config = dict(
    n_layer=26,
    d_model=320,
    n_head=5,
    n_kv_head=1,
    head_dim=64,
    d_mlp=832,
    vocab_size=11067,
    activation='glu',
    norm='rmsnorm',
    norm_place='pre',
    norm_eps=1e-05,
    positions='rope',
    rope_base=4170.0,
    rope_fraction=0.5,
    qk_norm=False,
    attn_scale=0.125,
    bias='none',
    tie_embeddings=False,
    parallel_block=False,
    extras=['shifted keys', 'a norm on each head', 'value embeddings', 'hashed n-gram embeddings', 'skips across layers', 'LayerScale'],
    init='normal',
    init_std_qkv=0.0271,
    init_std_o=0.00376,
    init_std_up=0.0271,
    init_std_down=0.00233,
    optimizer='adamw',
    lr=0.000997,
    beta1=0.95,
    beta2=0.99,
    weight_decay=0.36,
    lr_head=0.00413,
    grad_clip=1.0,
    warmup_steps=485,
    schedule='cos',
    final_lr_fraction=0.1,
    batch_tokens=[65536, 131072],
    seq_len=768,
    doc_mask=True,
    train_tokens=734600000,
    steps=7842,
    dataset='wikipedia_en',
)
Each number is 128 + 24 x the weight over its row's rms, rounded and kept within 0 to 255. Layers, rows and columns count from 0. Numbers have three digits each. The size before them is the row's rms in percent of the matrix's.

# layer 17 MLP gate, 832x320, rms 0.0401, rows 689-760, columns 256-319
107:165081098126146076116075148090115117116137104111116103116116132147170097122142103155124129113111131116116125120136120162113159135140129117096155114162173122126106159098112124116100111169102133
102:133115157111147115148100121131140162143097106125176137101124139121145130100158084105162139152124106195091119103100143146114117135154088106147134156122124133145138123117133115155073143157111090
093:175099150146124138154083117144142131099116138138148061108171136139120105135182121152144144139126152144134090147139107124134119152089101131085165112178129105138126121127172150143093132160123137
097:185137129130139137135083148088082123152088153135178103103128125129132125078131121122142118099092121152113108139150119155126120138101133121102112151117127084111138162106082131141114134167095114
084:177135147140130104097127156147130098145119083123116124073173130080150173149130147115123127106127106136124169149177121133120157131128133117104115125104133102111138143123090153134091151132096113
096:176127142132150137085097095142113126113131100148152110105138123081136138144137109081106120136127129142106121094132155168099144134149121096118132129136140066123119134106131074070110118148118141
085:163108127165146112144131137086129120133117137109114094120140147126197090135137106150165081162131110154131120120155119138160136156129112138129172158129106124154102118080131164091110136139142129
103:144113140126133123142171137107171156124125124145123132113191114103096093104128118153147139161124128151079085101089153157111173164130154148122170135171096153161132103135098167143113132122108145
093:138082134120119102144108153120188138085107152102154106073130127097118075063160102101111133142140107157113141117148170147134148133154137131079142132134141129142144145128146158139134151127126091
104:133125148167128134154044200136144153133088130142130124109134085086148100105171095162123103121136145161124157115142132178122100157128115137113176154148135081137129116132098136120146146097131116
106:146086153139178103139170116109180135128133174112128142128175127094146122129103103154148162153055145160144089125131126135120157153140103129152152141152134130132122132051137171121125145164119113
111:175114151136142141115156119156162149132137108127176106072137079137109134181145098117157098142116116135095126132140143108143122125111116179117113177136088149178152144104122141096128145159121149
111:135114138143137093151107125140167123101129132174135128079138084110151131093128117124113109108138108164145128109105118136126137144156102157097157185091146137120101162107164135126080177117148111
100:130116158128145093091158169131146118132096127159157106101144138106175121102162121132141084107101169150111135091184150164158119134126090136129116113134138112103111146126110104128094161116072131
087:133108149118154126134052120176127114108134132147136138128115147131131121126171100121095127111101163137092146143083143121147144135139108178115166155152176136161167114155120088113137150139081136
097:200112114152145111133150121107144113094106124111167127132153150138158077112161112175141118090107158130138088154064122140079156124120117129121145139119097103148125155138132120080110126125125120
092:158091146143126091108149147129150124105097142095125146089184128100102125113159098137097147109090103145133111125136130174144142137179116127113131162175102138098132145079157129120183130145117115
079:137102157109184142112121130119141158119129133139155132124131111075093113109127103076163114102095097143109134099109135157149133143099133120084113120141119154136118117138115160119103147117120135
119:132105139116140087124117129098106086086157115111110123064151107113092124135135095108089122119079107126158112080104069122141125185106108130113141134134117138105147103115180101091103123090109160
104:107110149137147103138099117142138095116110085133155120099114135130125134165115143129115133125106167129096094110128127131094140167169115159117138168093092120168121140111153126120133133147129094
110:140118163128148125107115122134142137122119149130174110084131104139119104125133090117122165141094133135137129088133162129151157136101126115111140167154145117133158129083141095134150105137116100
093:161122125126173114099115144096154114112103161121152131105161108103133104132131105154140153143145141180120141133120110134139104139101081138137123137124167139147081119110133103099123168151099111
095:165124112110151118135119078116139136134112142103127134084148100114116122124136108136123120140101138154113134062130137160133130156146122132136130177136126129108119170088114147163144155131091130
105:140134135091164106140105164134174131124104142097108120121122141155133131124148152134167141065100177111108137137109104126128117121174089165141153181127147098100133068087184154122101134124106123
096:149112135127178127127121110129115151151097110142144131128125118119138128146125103089125091143129152130083129145122126119142154154125123123096150165112137147148138095116094101108097158148108149
117:147110116155160105139120108098147186123134129101115111108119119098140121125146143119146145143106100161109149086139176150114151128153147144139128150150133099149155114123148151098153102170135082
112:138130135150180102101078180118129120133117134095136100139124137114168117153131130097108095122129160146089110068128135111106134162141107100117154137104102114122188142105141099093066135135130147
105:126140116161181095174147137137114102096109128131125171088134078113114118132136046152116151121102200122108136096151145152103120138122164133151152139099150139146128105143111159122155118146137104
095:170134194092145130134120164096103132073119135106102102048118137156114132114135138093149144177091150141124116116136147138143134143107150187098170166119112126157151124139132112146116125161096121
103:144130168077123123138122135118137145079140155103149096090130149110171086153121076184170096156105121144088123103110158134079184141154106161136141140133138093165147141118162119171118134119125092
103:134106136092125116116130167151134097141092129131135106123170105088099144086150106109124153134120083157102131106093145160115161114143084125144158142133117121135121132130108131137124103130133088
100:115108162117128069147092110111116137142091086150164129141120109109144119117127132145116116117144120147168098141131142203138169158083123134123182134100137134124117082112152149139140164181095095
104:165125147101153117094149134090162106059118147130171128109137117150126120109143126120147145099176096093134114080140132159093174133123126158109170125149150113154134108118138091126109126123147095
104:152116163185116102120132189048136122081121140106136107098170092141124111139163119144141144124167162170115106078133156092124137155149128142118157173151136105107128143094128104089163095117127102
105:150093121107138109129154157136186120117112155134122134124151131128142153100160125084104109097087126166129141081081108154132122132160119177141147172139117114104122108151119146163133101085085131
108:142095156159135134106091159120090131136124106139135132063147125098114110142139143111133106122144110160095126081172167129125149143112091163122125156132133139159126137105206145148109117152126120
116:137108163170135110112148174081161095129100104118123103117135099096126139132150122097112118113149118187151119115140138169101119135157119136081131166162118151120122107111095145115122183105119126
086:145127119139170121073146112129145129124077146109175107133116136095143116147150134138109122126120085134098092081113145131127172133177104151088145166101149071121124132097154123142160128130115138
111:130138095127131126175128163107138094129133129124096136067123119097091148112086088170129100097144096137105129126128136188142150130134154127099156141114139143123161147130135165117145149149126132
104:143120165123153130144095132099139138080129062126130102125131127127126132168105130131185145149112147122117148152098147154132109153139113102132174149156158091138121125102142071144125132152131168
109:169155109137175098133126110111136118124105125129146079099161109093142127116128097163106154106125162132143126135140152165111125142110112167126148140120154149152156110121127121122107149123141149
112:157124173156159072112156165119156104086087125151149121133164140089160111140126087130161096162118148126108099101150125143094136136173131150139161173150117145123163161139123135112132143099154123
106:187110140141147108150163141131162117079171121108117111082162137142112079096133076094129136097058118116154139091094153162127121152123134181116113129123099156120110121121122138102160152151106129
107:147121171143155146140115109131089125092087116109128099095103090140152089140111135151120126117119150143158073092094126147093179127148159131173118140081134109124156127114136108075126103164078098
101:160138145120151106141097129118086099165098108117145126088168115127136107117112144089153105111145114155153109139165122162134102131104099141135129136165141143165131120143079147143127158149113129
106:167095128124133050145079148109135150142096077125147121115144146131125109159184112164149125115129162153135117086140144115130117146154096153134140153110138111156146129097154151128098145145116091
109:138107155156143115128109123118140132071110124149086133121138122127123096096117113142121084145102105161115096077144143151130149157149103142131175162138109127140117149128097140108116168118135073
093:143139190123134136112120154120101178125065113133129110088136163119115133108133101103124145148119095176143098142108138159123142160157109142171165145140177051085119151122123136129115101138118099
105:138078117112143119119104107091139138138147144111125055076143121095130081131112146119159108113142090141133108125118137144134131099148095146140130132131137116099159099133110122115110133128111109
077:141130141119141116131146153129160148110148124124124130095164111094135132113129099117186119149128103137080130137123178113042144120128095144120092144095120154140097127107113130132116106126126092
102:155126137127135103088118150113163110115082149095135096125110112119201116147125100167152087099122110127168128104093133120104128145188093130131108141133133107098140139110120108092080109134079146
107:157107106108138112094143196115146127102103186107141131096167094123142141085161132102139156162128170195164113095095138179129157164133095162131158147116132118109092124111133123165109120123163140
108:132129168083141120123099148065156170097092107109077120096135120112140149121123117143103144147116159158148114100123109161124107160114141117114137137096163105135100161145119149083100149188139090
106:126076154145122123091131155139128089112148112144136095096135123149158131140144103153114135125104141160108163098097132132103150162173121167150141160114140120130159113136143137148091110170116124
087:140114141183139149145118107114129125120130114142139121101147110100148085128122126135134148120108156131096100132098105143079147142122145136111163128128159107189145106099123117067097150158089069
106:188120136112169105135081108089103117093140122120134101082138115127139137170113127117113130133127133129118133119125157109108149140109083116137116157131090088121155152103173090090080152107066105
114:127128124168158089135100158108146103121080122131136115133153132092108078101159122144110122105131162159138123124136125172116149131101154126112118108171115135163180138104137155106166136150129138
105:186113118139141133112163147130125079132132136096124119137160102114175114064134154147111136127119075158116103122145171117080132113136123147120133145108153118123125133127124162113114112164110087
112:149078164095139093137077153130144122123099119094161061098110154151099159121124153158151126091106117116154113104166160155144126150119168114139157138119149078157129122118091148121161126147123099
094:143118185118140093150146140115138130130127139116152102131158117157144089105144096122113145150120157135121132119101158151074136154152106190115167142109136114123140122112129101119107118157148087
104:126079159128134071159145160104147138092082145170140135098182131142125168128155117120125145139090149130149142116129153151130119141110121167102162157167114121133116073150156110115145130142150112
102:155107131128148103114097153114125061117130106157108106119114111130147096155123076148163110107115146147102129100132124121100137141138143098114134137096137140162140147153122138089104131156120116
094:186108120170125131110116130068134131132106145160167146117153111113146075124102110099153124129111094134118121118089146107152161098133114129099132157160108132135127115122127107099087166141107099
103:166097134114134126141116119086131140129118095141093125110174095073152085085145101147134108124133115124088131093169159095079171124104102125111129142091125092148158141118163145151124141162131150
094:108115166132158099174125161120115134138115133143146130118158133113152141126149134121097112126096106153110111114143133148141192162136137134085143142168151120157119121126102140139141156176107110
095:148116136098169098117153131119149103073149131124102116123140085114140110104145103141172113120116108169131114113142140181149137126118121092141121137141098114144161114106095140144145122127110135
088:177101147148147119098132125124114159093139161101114106073169139147160137101140118088134116119102140139105140076119124120131164161158093158112149146150098104146138146105132144144106135134053125
106:159092148149137122142094151105112120095114124099143071115139104133103106129157112152129110096124108151116100116115098098102152124148091147091130146132130075099144087116122118117097109114104106
107:141088144132136121125133133067137102121124136102133151112156066121140100081191079095134134138101143166115094098151141151140116176108137137087143122165135100155169165086102104105137130123120075
104:136107143125159073106113169104161069106084122162111086140166142112165114162162115134132127136125082133156109119136181136128095119163167149129152132085139100123104145119153124089096141164114085
110:120084165105148084133115166153146164114134138124136116101157098133175071098171127147136131156103132107153132091166127162130156118145116142140170135133152127115120166119146145086150165138133138
087:131127205117175122161159144087103123091078108107164121114158141115132108103149101131147128138123132138156136124147152150181147163148133159125128139151146121142113146118114152133134136128086097
# layer 17 MLP up, 832x320, rms 0.0336, rows 689-759, columns 256-319
108:106089119131123120161099151109077113118134131107130102126111138183152096122117103124100136139120075141130138085105080150103143136146135084099157107130136122095125126121108141116117124164135117
100:122149105134112122119184081153130124145147097106115106123112125105165118117099146159102117118142155091121144115119128168135170136103139120126137112160092098101133123125073150107171144148101132
096:089121105120122111094153139102109115110161105101109139139102094130171120133058137140101147123103161156129163122136163131147118116157140142144075137112159128119111159101127138076095126112100137
101:156123134123123146132107110117072129116101176118144136128122100133121109109120120097127122122100151133124105140136103158149088131103136105124092153124088120130132170115111072140126135138119093
081:121139127135124133151059111104103132151057133140130112126106110117104130127109109092102130113131122133094133133132124136181170147143107118098112133132147109108155146120113107080094115119142130
104:154124142133140142091122070127140147135164129134159129134138142055140149134110114112093110127112111126105123112143127147076160113159137106124092105098148061118136132121129079093125133148159104
081:106105128082130129109118121134140152130141082129110119116136151132111123113142117133084113098127128119119151108107136130095152104111125102124110110146126096102157141145114088126091173114158111
098:118102117129164148112095119131158163157106115127156119135114139153103155149160157138119144143091125141116135110133168179125138115152146117128142116135108103118143144137071152142116148128116110
087:131076162116171130152153126105138105135117105167154103089125160127141176121149143107142133132140123122153142126157163125183162124157158121130140113169101087131101161156129142149121150148139106
103:151120109093129135115192120118144108149155142120163118088121125197081101109156094076123160142156141113158089186152132096127138116100144119149119134104158161121140143087144121141130108116113138
129:142170122113084127131088155108094102089104070135134097119072127159113125115157127110126087111170135130127170135135126147108120137127147129078135144095121138094124115198114085147147144127113146
107:112138100141122135160124107157123173115153131138103090119125161124126131121186118139126108136127105131128099150118151115128128144081112120112133131106101139123137144119078147105138150155152148
133:161125126103163146088174129098091118132133140079129111136143152121117129166132122142118144140108128123081098139161137135116141114097172102154135100170140088143170104106112099101142073153100170
096:137166096141130139124164148123131108157126134153186128134095181127139130200143130126155118103107169139118125120162148135147115138149123177138098151111135127097140138155160095142122151158124122
088:090146146096116142161087120148092133091136109127104119142109123162106127115158091116076123126105143151127120142076142116163173137129126184150159161173174102180162104155156069138135158158089107
095:100153139131110116122110099114108136145148126164113123120086124114132134153059134088109107160171068122126133099164158099147126137113100161145112139115146147149124093104112160184108139143132185
087:128136129108103130123123143120124068120123113121138120111178137106087161083115108176141142097129135151143124123138128155121124125162166131090087133162116121144121169101135121123155115123161155
089:118126164092172134114141131136110161125113129103145132137109121129094104114105090072163124122111101123104146115112131102172149116093151127143119146120113150160120113147141143141104144129144125
103:143118105098153078137156144109113112083137101118080100099128136147107107161147130123097112151089097141105114119112109126177144113135137122085099142109086182106137105131143118123071111130157151
104:133157152111122137126106140124124143142107143089089111136133099135140149150132109197097145122121135118096150125137209110119121097117125173107135131093104125112086127132128176165100160134113127
107:144144137170115147104159150124123128201126130118132085124098072096160082128141121171180121121154128154106139157147127119115164141143169140161110112123128098129150185106095114153161141125092094
093:125113148113163135092109118107114142107101129123150126128147080123117127142127114142137165114136141129096101160128124112157158122091109135142138113121155119162116095129132105105115159145131098
095:162116112119141147123149088103140114149130151067123156112114108138123145149115112155131126137106140140124145060126127158136134133141133119152103167132119140113119168118111146160162143130112110
102:135141040113147131103137131111085130149160165139138150152152115116116115118133109179113120137170148116131148178111116125143150144098133098117094111147136120148103109130094142160168094121152120
098:137138110132115122129115163101156143108153111106128121115135102119127128080117142161112162104149096116184120082089138126094106124136099140128120103166125123106131158118119146116151134113128128
128:138131112114093154118125112135144131133132104145118110123134164159089099153074154126179103141140119118123139153108132158151145135074124122164138143118143102153078086158099144141122129083147179
103:128138097134112164073128175131133142161095136103152090141111102125160128122118128115121135110113161149084164082136157097121123154117103090063130122080127126138150161099114111133077134109114166
097:130108085178151107113135100130107148125130102127131107147150075086116135120147098122135125139137137143124131119138136144126134083148120109103138147074158126098103115150130135131109126132129142
102:107119111167129097095113102119149106174128135175146119180122115109140108141107106197136118058137125108125119135130141112091132108153071093158116131140134115133098114113129119115131147104128120
099:121110110110152122184144113145148138082115109133108125159118118151118182102105114103135143105125122130140131123069129102115151155061120123128125133091107134089108115148082150088100148109184126
111:107127111106120116112116169151127119148102108130110144147156128108106156109087116129127124090139073175065143164129116114139117114150109121142156141117106133141132110134122158164119104147145108
097:132134146146121162084139102153121081128144119160114132143105091099083139106130129132135092129143148108116157145157107144091136103106149106113110127104079142126111141111126144153117119103116067
104:118112120117119126107166148135123138118104157070120162147123118154125150099118124160188120139120142128146140105092100178171108125120132095148165125118138086154125147125121131144171104106131091
105:166149081112137157098125107168092083163161109108132154123116112103129130083089121117133103110116073113124147119119157130125116084112108146135092111069174131130131162173110149120087163132134150
090:119161129140115092160125114096154148138099158191156115095133143150160106122133104099169151130146139108140141096149130192155163103071114150140116145118119137101138115139132127117140152135119106
097:136151130150142112164141121127169178101125113107152138151097125122114153140095148112130128130124160145127058156154190105087134085131119119138124135104094142138097111132140091124117134162139080
124:118139146190113112082124172097121125141147110092179111124135118146114130120123162114102155145146083118146154126133150134146120116130149151123083102173149119143132105111116139154130175145134140
083:134119126138100136173103139147145151122160142117122134145155150127154123090129142110142143101138138115130146142129149122083121113090115157164123089111153156116086125141088141131099129103127120
107:122127107146169134139123133151067122070144107117098113162147111160120151114145137137106151136102122136110113107099120129137137117127091166132110111133081120190129113138141112114140164110162136
106:097127133167111108111117132111151110127127132112133145121161149155120128121120161179153089143105128136134161123127176164143097120089109154119176150160108125102146115128158134126116136116162165
109:114132138158093117121148091158155155111118151154157123134130125105164169147146132168133109128156155140084118118137129121090157175139103121133125129114110117079171111124136085128128112138099137
106:131113114104112108157127119173131117121121163127127138132172121153107142114103122125138129130159122172151157157152109118153143157133109122107141101101158132155146105116099118127079172128105137
108:094092129100118133077161131138118122121129125114112116118123106105107130151144122093105112176149114137139077088141138111100123109127148068111107137111121121151136139148143083161119137118165150
097:100123121073180142138098141127149160136120086131128146135115095081106116155122170199150123021133179160118117130141154128134105104140119116116141088104154140137152130108100162139101099139127108
099:139086126115125134138096103159106147109084144153136152146133095119124149162144135120143142123110153116128086104112179105117130132094084134135090131119174138150124113130113129080081136112108140
113:128135138082162150131150114109126125117191128103157101129133155108179096144138137156098103117098114146065107124151137111147106103172166138142156147127119115149102152121169114145113113142112091
104:130092145147132145129147127117160171136147137097129146105099128149119166163151104116116168118152151042097195115102098167131100145126150127122107116133163122108097172136104141086142149124147149
096:136149148144127134153121082118164114115122170147142122119085127157158126073138170146136111082154114139147162150143151125094168164166179077105102118112131123132072109131120190122123154142100101
100:144098103150128133125124133133160158118155156150097146112156129120117119164162134163113143089134142125159137175153143133114146109163151104119136111041129108090116150126129133113115142128129147
079:148144116137119118100115125136164163171103095137140133145077165146164144151155155131050131128126135146156157139135119112165106151107116103162124129123166122127122107135091173167111180131093142
110:127107125112128132138164110108144125102144123166122113116137119123087116148144138163138143145157111125088119146150129116123136111112117147087128121141108144125140135145153125140106151138144156
102:140101144127127164172147112118114136172075141108125123135116153144113160141130151144141124124179115129177115116127154062105095153117121185171135089142137123116129102130099148166114134150155144
106:135117129188143118153168144098116165120130125150150109115156072159161126105151126106109147149127148123126155186180174105098138131150112131121123119110141120111176125111131094155150147101119128
118:131083104179164139115136132135130104128140097144196125143127136110143116136145094124107121129106094142130140080098069146110136111149123156142124141144136140097128107187128128123088203115121165
078:136116101149126132153132148112147074119074140123135109153100079092142149130140139119108175140136108133130162133124100123077112119165134125143129150114146089127124157121171114129148142142108108
099:126154097136114114148035152085118109138075107192122133171121133097126144091113136136092114109140156139151177173171140129117124082154094106128128149130158107140108077142121136124099110134158125
116:123139115129122124112129107119139128150087112128132130141134122094103110084131103148066119092145161136135162115129139161142145107107129124137108095130118142122166124110090121103167148158120153
117:099127091130125117118136134161140146151133103161166151137139152128110168154090136076138097130167122151129162120080125123125133128102103166095121091121109147111120165106126133131112150136121155
113:103113121104135130131133143126088082132140101128074141152107120162130126154095155136154137120122115115117132160126092147097133123080097126119134096081115148122124188105146103136125074126151157
100:141106105118145140109095121110139127097110089130109125095125142094116168144162125124146122066129106140111091102164089154166166132104132076124129148165132119116122129116111163114130145127114178
101:137166143118130126124140093120130064093089151118100125148127122136092120170110148119125137152104180115112133090140176167117178098192127123095138128085117101117143118131105124120136117112122123
103:157125138121102099096126129127128104078154112119072111098117087147118135149148127147143132134126161134148135084127116117092168154121152109095117146112152159144142143138138086084134138147147164
099:109090123144135115071101143141169119136109159153160151120138162159113111131135196133076116078135098149116107128155108140095126110105120157141122111160152105125080101137132165174089060119165135
097:114133114125109100102080117072136095176111118131097137145139103121143117080112131153155141114140148146127142092125141101122140102124098169124100115078128081158183089109084117122109139141135107
092:105128161156137122148153169093109128137114107170141126126140128096113142137147148102094170109088120109106097122144118144180173139143157148106119135150143101163179106127130120132139133154110101
094:145133095124139140117165113132108136164158106100131133097118118129134138121124157106090168092115161062134146148123132146090118145148128135105114098104140128138092140102128112124136130117120165
093:117166118123139112161125149121088107107163117129105121130121136164116141083126137121101139118111128128172133118113173107120089140139167096125128133140058118161167168126140130133150067140122111
097:152105117145117140130151124101141178133117092104130066113141142134132119076096136112122109156107149144104135173120070109131145117086151116105094111145099107134149097143094143110163113130082094
123:138145098126149109135119123183111145130147112138135090144122160143148148174053146146111130097101117104121155113117131090111167096172100135142128134125131136095118087132130177135118143123114177
096:181140144136153052124124125085143118112144128110102127161172110144118117111126139119133165141141091135166096126152155135131138103103111134126153122129159112119134125093119162101097138140157117
113:109137156061159112147144150156123184144137118123115132114154106141136112111141105183115152122111167100146169104206173140126129135114129155114145142159187097128123138132119141077153126152123144
# layer 17 MLP down (transposed), 832x320, rms 0.0324, rows 689-759, columns 256-319
100:119182124141120119070100119160140123132136133157149100119108109130132106166140166135116148119093096119117141087125125113166142122119135165127124146158132142089119116110160157117140143093126109
099:146126122120068144134131113113147120087096153152160133100106118073151170170149153127146160122113144097098133126115119143119091114160083182119126123151125116118126131124124104142136137152118155
097:140121104117120077138137125191094070140098145120106144152145131123157163134128097146124087116130155129100143099102125160116134134130148118138153161130117090138127141153144137116131112142156114
102:142140117169106110132139127144123090117145139136119155145131160152152118129125117136103091106097106100134134094124113123119122106117097115153094100145150144111093086113136124184128123106141161
083:177116114152161150099141133104116142135133159106152105117135152098193112177146127174119123126166136154081120138104108108135103119099129069121116124120114121099103147136151134163165158138118148
101:135141159118144123123120168169140108096114157129160139150142115111124131114130122135147096125145124122153092163090142104164116074149128155146151139121135127095104161141140139172137129143182209
083:064089122088142077200156117123128116132135091125130123119140139142100098128165161129169131132095103172127132147083147135163144143174118148152139149161114115136111149124112120107153133105114113
100:117155114170147122142150082133089119108106134138144163126112146138086093124140121121157148144105125144148168076138098171140154108109140143100149148135115103135138146147148088144110161123125103
091:116152091143141118067150144170130109083142145143108142087141124127164064132123104135118129153123133144152129163160100151159108118094113100128089104144151134135140153125147111148136110125148116
108:112093104111158097105176123163141134086142114127138101154124168094160069114116108134124149101149137114130109134128129095156135117155118125135066104116151168139179096127122153134145116104149141
108:112130130140113109081130116159116109101113094129138089140136126150125132139111114086140124135132137159128101125101146120126162163119160135105172136123144143093121095165124111163123126147132128
119:142117151115111157119131136102116086170125124156124140119161125154136150147113098145134169140120090137152111118138094161124065146183129130118131113131112124133160115127130128101124130112107116
122:112114134115131156120140133124073161135105124135176133139129174094178104146138113153103123127130139136118108145113142098137154126152119107074103113168111139157107125163106147138129110107113201
098:110137127148116095122134145140140122123112105131098105117157115141085131082104101120098184138126113124139153092123056138097138100141108112091143121159111104106128106188084168148145108142130165
088:149117085125115157075088085129148131131167121133128196128141119142129150142105125142153102157130110157129137154145114150154111095135113106136140113120104133154112140154117157140110117104128123
100:132093124163119169127135153151121153164130163123116101101157123076166153098126142103105165127136153096145178092122117145153104111120086112123123106113129100149118115076109137127140097139136145
086:110133120117175132105148162152140156149141147119129177140119109125139144143106174108105139112089093129138116127122157143135132123133133154118155100118138129113104112127102130151076137141135106
088:154130080143112163111113144165137097128143157180161153117153153118165137109125147178115107155101084158139150129118165110120122087125123115112122120127116121123141138141087153114115114106171112
106:117100143118116135115086200131162145191053123146153154138106108121146148109101148151158108132127137130148159151128128116076109101142110145129127133151133112134109150134120159117127196110117097
103:117091167111114155163101107163094135091129150126116127115143101144139145138122073114095148140091125088059177112107168096114129127065104154147083126111158129150135128110115101095127136132124123
110:159113095096133126150118134086119111112123108112149140143136172135132116107121146106128140120152139135117113134111081127116121166154122140101162136140103166126104120161124140113115152154144195
095:139174104139159138174155113140153159169106122171133146117131127139132154149117156156134113157135117157144112104111102169140113114120134145159103123171162137111106156167114130107161154116134138
097:080179130112124098142123134139105130137148132105146120135103105110156111105190141114100168108101104145137167104124106127166126131084158097119135118129112120127098103139114121126131145106109144
107:120094160130132156129116101081134183105106084205171135180140120125133130101084104143123090144173103122094101134177151107113111122141138116139123101122146147137135136110094132098131102144097134
096:084123077129133104161162149123127085153122074187149110059129145108145130131117115122129179101133152144129138128113153140155108177136129133092162142169136166126129132123108155146123165157115127
126:109145142131125144118143144102091110118156125147089088133102132167122145158093108100167110131162101114098140147085104141134149144139093086141137139118117125101093167126127113114108164108112156
103:125179127122136128135106175139132154122104136152150133145091116108174093137126152096103168100137159137127119108151125099114121095142094107120081144124112141134129122110098089102124114074172091
099:141108154171131139111067093135121136113124102193158148163113143105170119102156173112107174128113092128136130135066109069134106123146120134112107112094120119083174096133141142137136156182107168
100:108131145131144098103089135132121152126123189109137140104097104124137158163115133151145139107133128127101161099145107137136099158145111126135148149118120119089134116096102125096077148150136137
098:124144132170137074077125120084119086109138106145118144104116099104148125094156176133087108115176118097109096130134175102078128087140117127114129130172181107118091115149126149183148122108103110
111:143098119131117116116140178110135080100116159150148137125069106109086157123136111142131139129149093130148150108128137125097110120102160152144135126134111111120143149122094157156120139107156085
102:130144114142161110135093129115165090118121120130137133168142147076081117159109169113121118123100142109152148144160082142189107156097135105150107143125135121185105113123143132147122142153145094
104:120131103126139166129149142140119099154139079153127120120121141150134130149092113173127133102125133152124143125120134156110089120097127130143140124124094149100139194118069135142099046106107149
109:131125137091124136169134125136139136113110095189151128155114098127159173098114128138105080124135147105090159165158107143148116155157195127107115128147112126134128066162154167131136121147117109
094:150096101106148140105116141119126117111180137074133171150130084098145110111136155119101137159113115204153149163142115110151123148155145117110119113137134150140119167120106104154118124135133136
103:120105130180139119130085072154140137135088115114155140125137101137134108083122137157093138142120147116090081126154154126143094122118142122094084144118122101144123161084128101107096126127132176
113:119137121105119142142158141142121126101152130111162118174117129148150129135122137143129161143113114106133140157166132104110153138154131108102135154090089129080122134118097120130121092168174159
090:168093140126157120131120131134084072104140117139147086111115148071147146144117084136159127162118169134151092141096142089138131168152135123164109187109103154095168137104135132106122170122128100
107:104104186165142084091120133103104142174103105096117141142122133134118130119131111095171142118182164099157163147127126097120093144139149107132155151153146106188115130093122137136140161172121146
106:122157128147141155148160155124081157134158101149130156090144149133082156150109107106088136086133108113115145150168137135126155146117133159093076133126135165147131085143115079119132179167137086
111:142133132083121133134134134115111162158108114129135098118154095112155078130118095167141107139185147088158119136111117082101101184136096121065110068132129096123137151128158144101142091159128083
108:132102145141142112098134145173090137120102154109099112094121159113099102126116128163169111155091187125133149128130147144131121125131175119118099129183143126146119121121144133134155120183097181
113:092136121144104155162070153111131133141063114147120126154141177126117130133107129123155159099145104159138120155157145102118098142141113111158131101126130156207134095083111164119116113136167143
100:150117090106124117137125082139112135102122160142138138124111101138152147126139125111133116146153117145137111136122138130124180122108138130175090139100102106112102181117126108114165148096140111
101:169142097125095140112162105133157131162130117136138163119137066121168168115163150133119099136098124160111137110119172099134108115120144113123142095126156153128126149137088168176127130083116154
111:169121158152136096068134121158136118130159132142166114108140122153145142075145148143165140129090113103140205143101120151122121123140143078137112095119175162081112172130110136122171126127132148
103:112143091114087106128145148145148154148123155142144183140140122126170139159143160134106129128094137140120110130125069169167121145139128135141138119119135160149137144125121126103121139132161143
103:168138128106144088122154159119153120143133088139103136135126133145148141150134103141072118116140129138093156133141089119153132121153125108097115138134085147147146131130178147114120126155109134
101:126136146124118167133121129133121143175132145118082117168149108132116115135144071076140156131111084140125115113087135126143112123122120129139101174157115140115117150095130170109145131125132150
077:118129141095122134152096137126136072075112133102122113119158140112085162153153137123197134103096132112127087078088171173154113145124155145103121161084107141105090148110180086117171123146143117
111:146129106135184164125139129145123141150128123133138148146098136133129102124103145069150134141125136084146178151158112103144141161122211114111108177105088111136109127152151129138135146141096112
106:122153104122162133187087169147125125117168145110147160164131120107140120129131116119158098109121117101077115104143136177117095117139131105136120176132156157126116126116133147123170118123099098
107:154090128174121113110126155113100111148106127137104098136138109161149066117093144120087164113161088092148134133169153120125091105170099118153144161116137136084100155126154090172123121120145123
112:134126114132134163130126142112132117133142105130123159105109155159175134121078120149130113102167127097149112142127114095122144151117105136108091070131136144162119084148153112100125084137130169
086:159122144142142115124140100115125132134154128123147104120144146130152121167168091145133141133105180143192140157120156112146095119125123100111153100109101153136155120160164117090145129116126160
104:104093116143125123111134108127126136102151094064116126110089096153148168129113120134122126097131123129118108098111119168142133145107166131193132124082111107082093194097095163152117150107100141
111:123110114120105086149138099112107162144135150114104171162137138117108115148133122144144073105117122120147150132109164111134123173089113174148108130082128091153173154102098141149114134162111119
114:115126108132126109141127136148107150150173128123126120144122162119109166143091133140136086139123139156097125150127110165126169150114100117107147111147142118142106139163105093119167153146093134
112:115087167130128170123127102132182155122178118141110148135119133137140111131117118136134129117098148131097117131120139106170123110172119115122144123168108123113120132095147113086094131132100142
098:090140117143173097136117112118106112102120143137149123119151136099127101155149133153142115101116124140142171093166112142127138148178159135103142118151103140119121137132168144116110131152111142
106:141143145119116142094114123116127149106146100108122102112139126152085150123106105092132101105151111095136116127098135146128150136107156116142139119099166145106070094165135080107203132115171163
108:167139112121068121096106152108200152134062106176120103119179135138136140122099124122076129139162125161137144142142140096146143136135117123113153104112123150107155129103105121162151121125146147
102:156132149121157112155112092139083121118133108084085092143053121091134151149113133111162127153122167117162150135121122149149107154124136149137117162119127112156147165123126102089167089104117097
099:139088113144134127181112123145107151115140084142124110142129177128120127141174105142070103150110112128156152124097119106143097119120143156169108111103106157115110112155135113119105107132123152
091:174115118125152118115114130154114097120143134176169190155153137143117085132076160130180119098110123145156131141117113113076083135118105100172159101112121102131127142105150153134081122134161110
089:119112116136081157174084073104131161139105108173151129093142164169139147113157141098123156120122105132107126106120120090117107137132108127132154154097122134128157149117105101112132134118107099
089:131145146135096207106120138127121134139122126131130130107121095176120149089138103137154118115178148113150130133137135110163172128129112163108134143151154141097085124148135133059098129079115149
097:142133153085111171114143137132114113127120149093138125129068103066127116136134115139184137101133140154150126058119101137124096133129174172139136112094170128104162145125156118131144147144169162
108:104115124107182111160098127094150065117118087151107130168152100125135131104091156177141128106099108130121166100115124097117118130131098132079138076112152121136164128128117121123105135157116148
098:110120130084152136146145102117104135136110137112106167085153123119151135141166117093149126140102135109130118116120150153183116098172151148161158142141096125156057115156145117124160127114095124
105:161088110165122119150136117123143161114124176074155155106105098140111113083120143122105127117171137128132105108126079115169129094145118138133137137135121124143109123112140154115129118146143064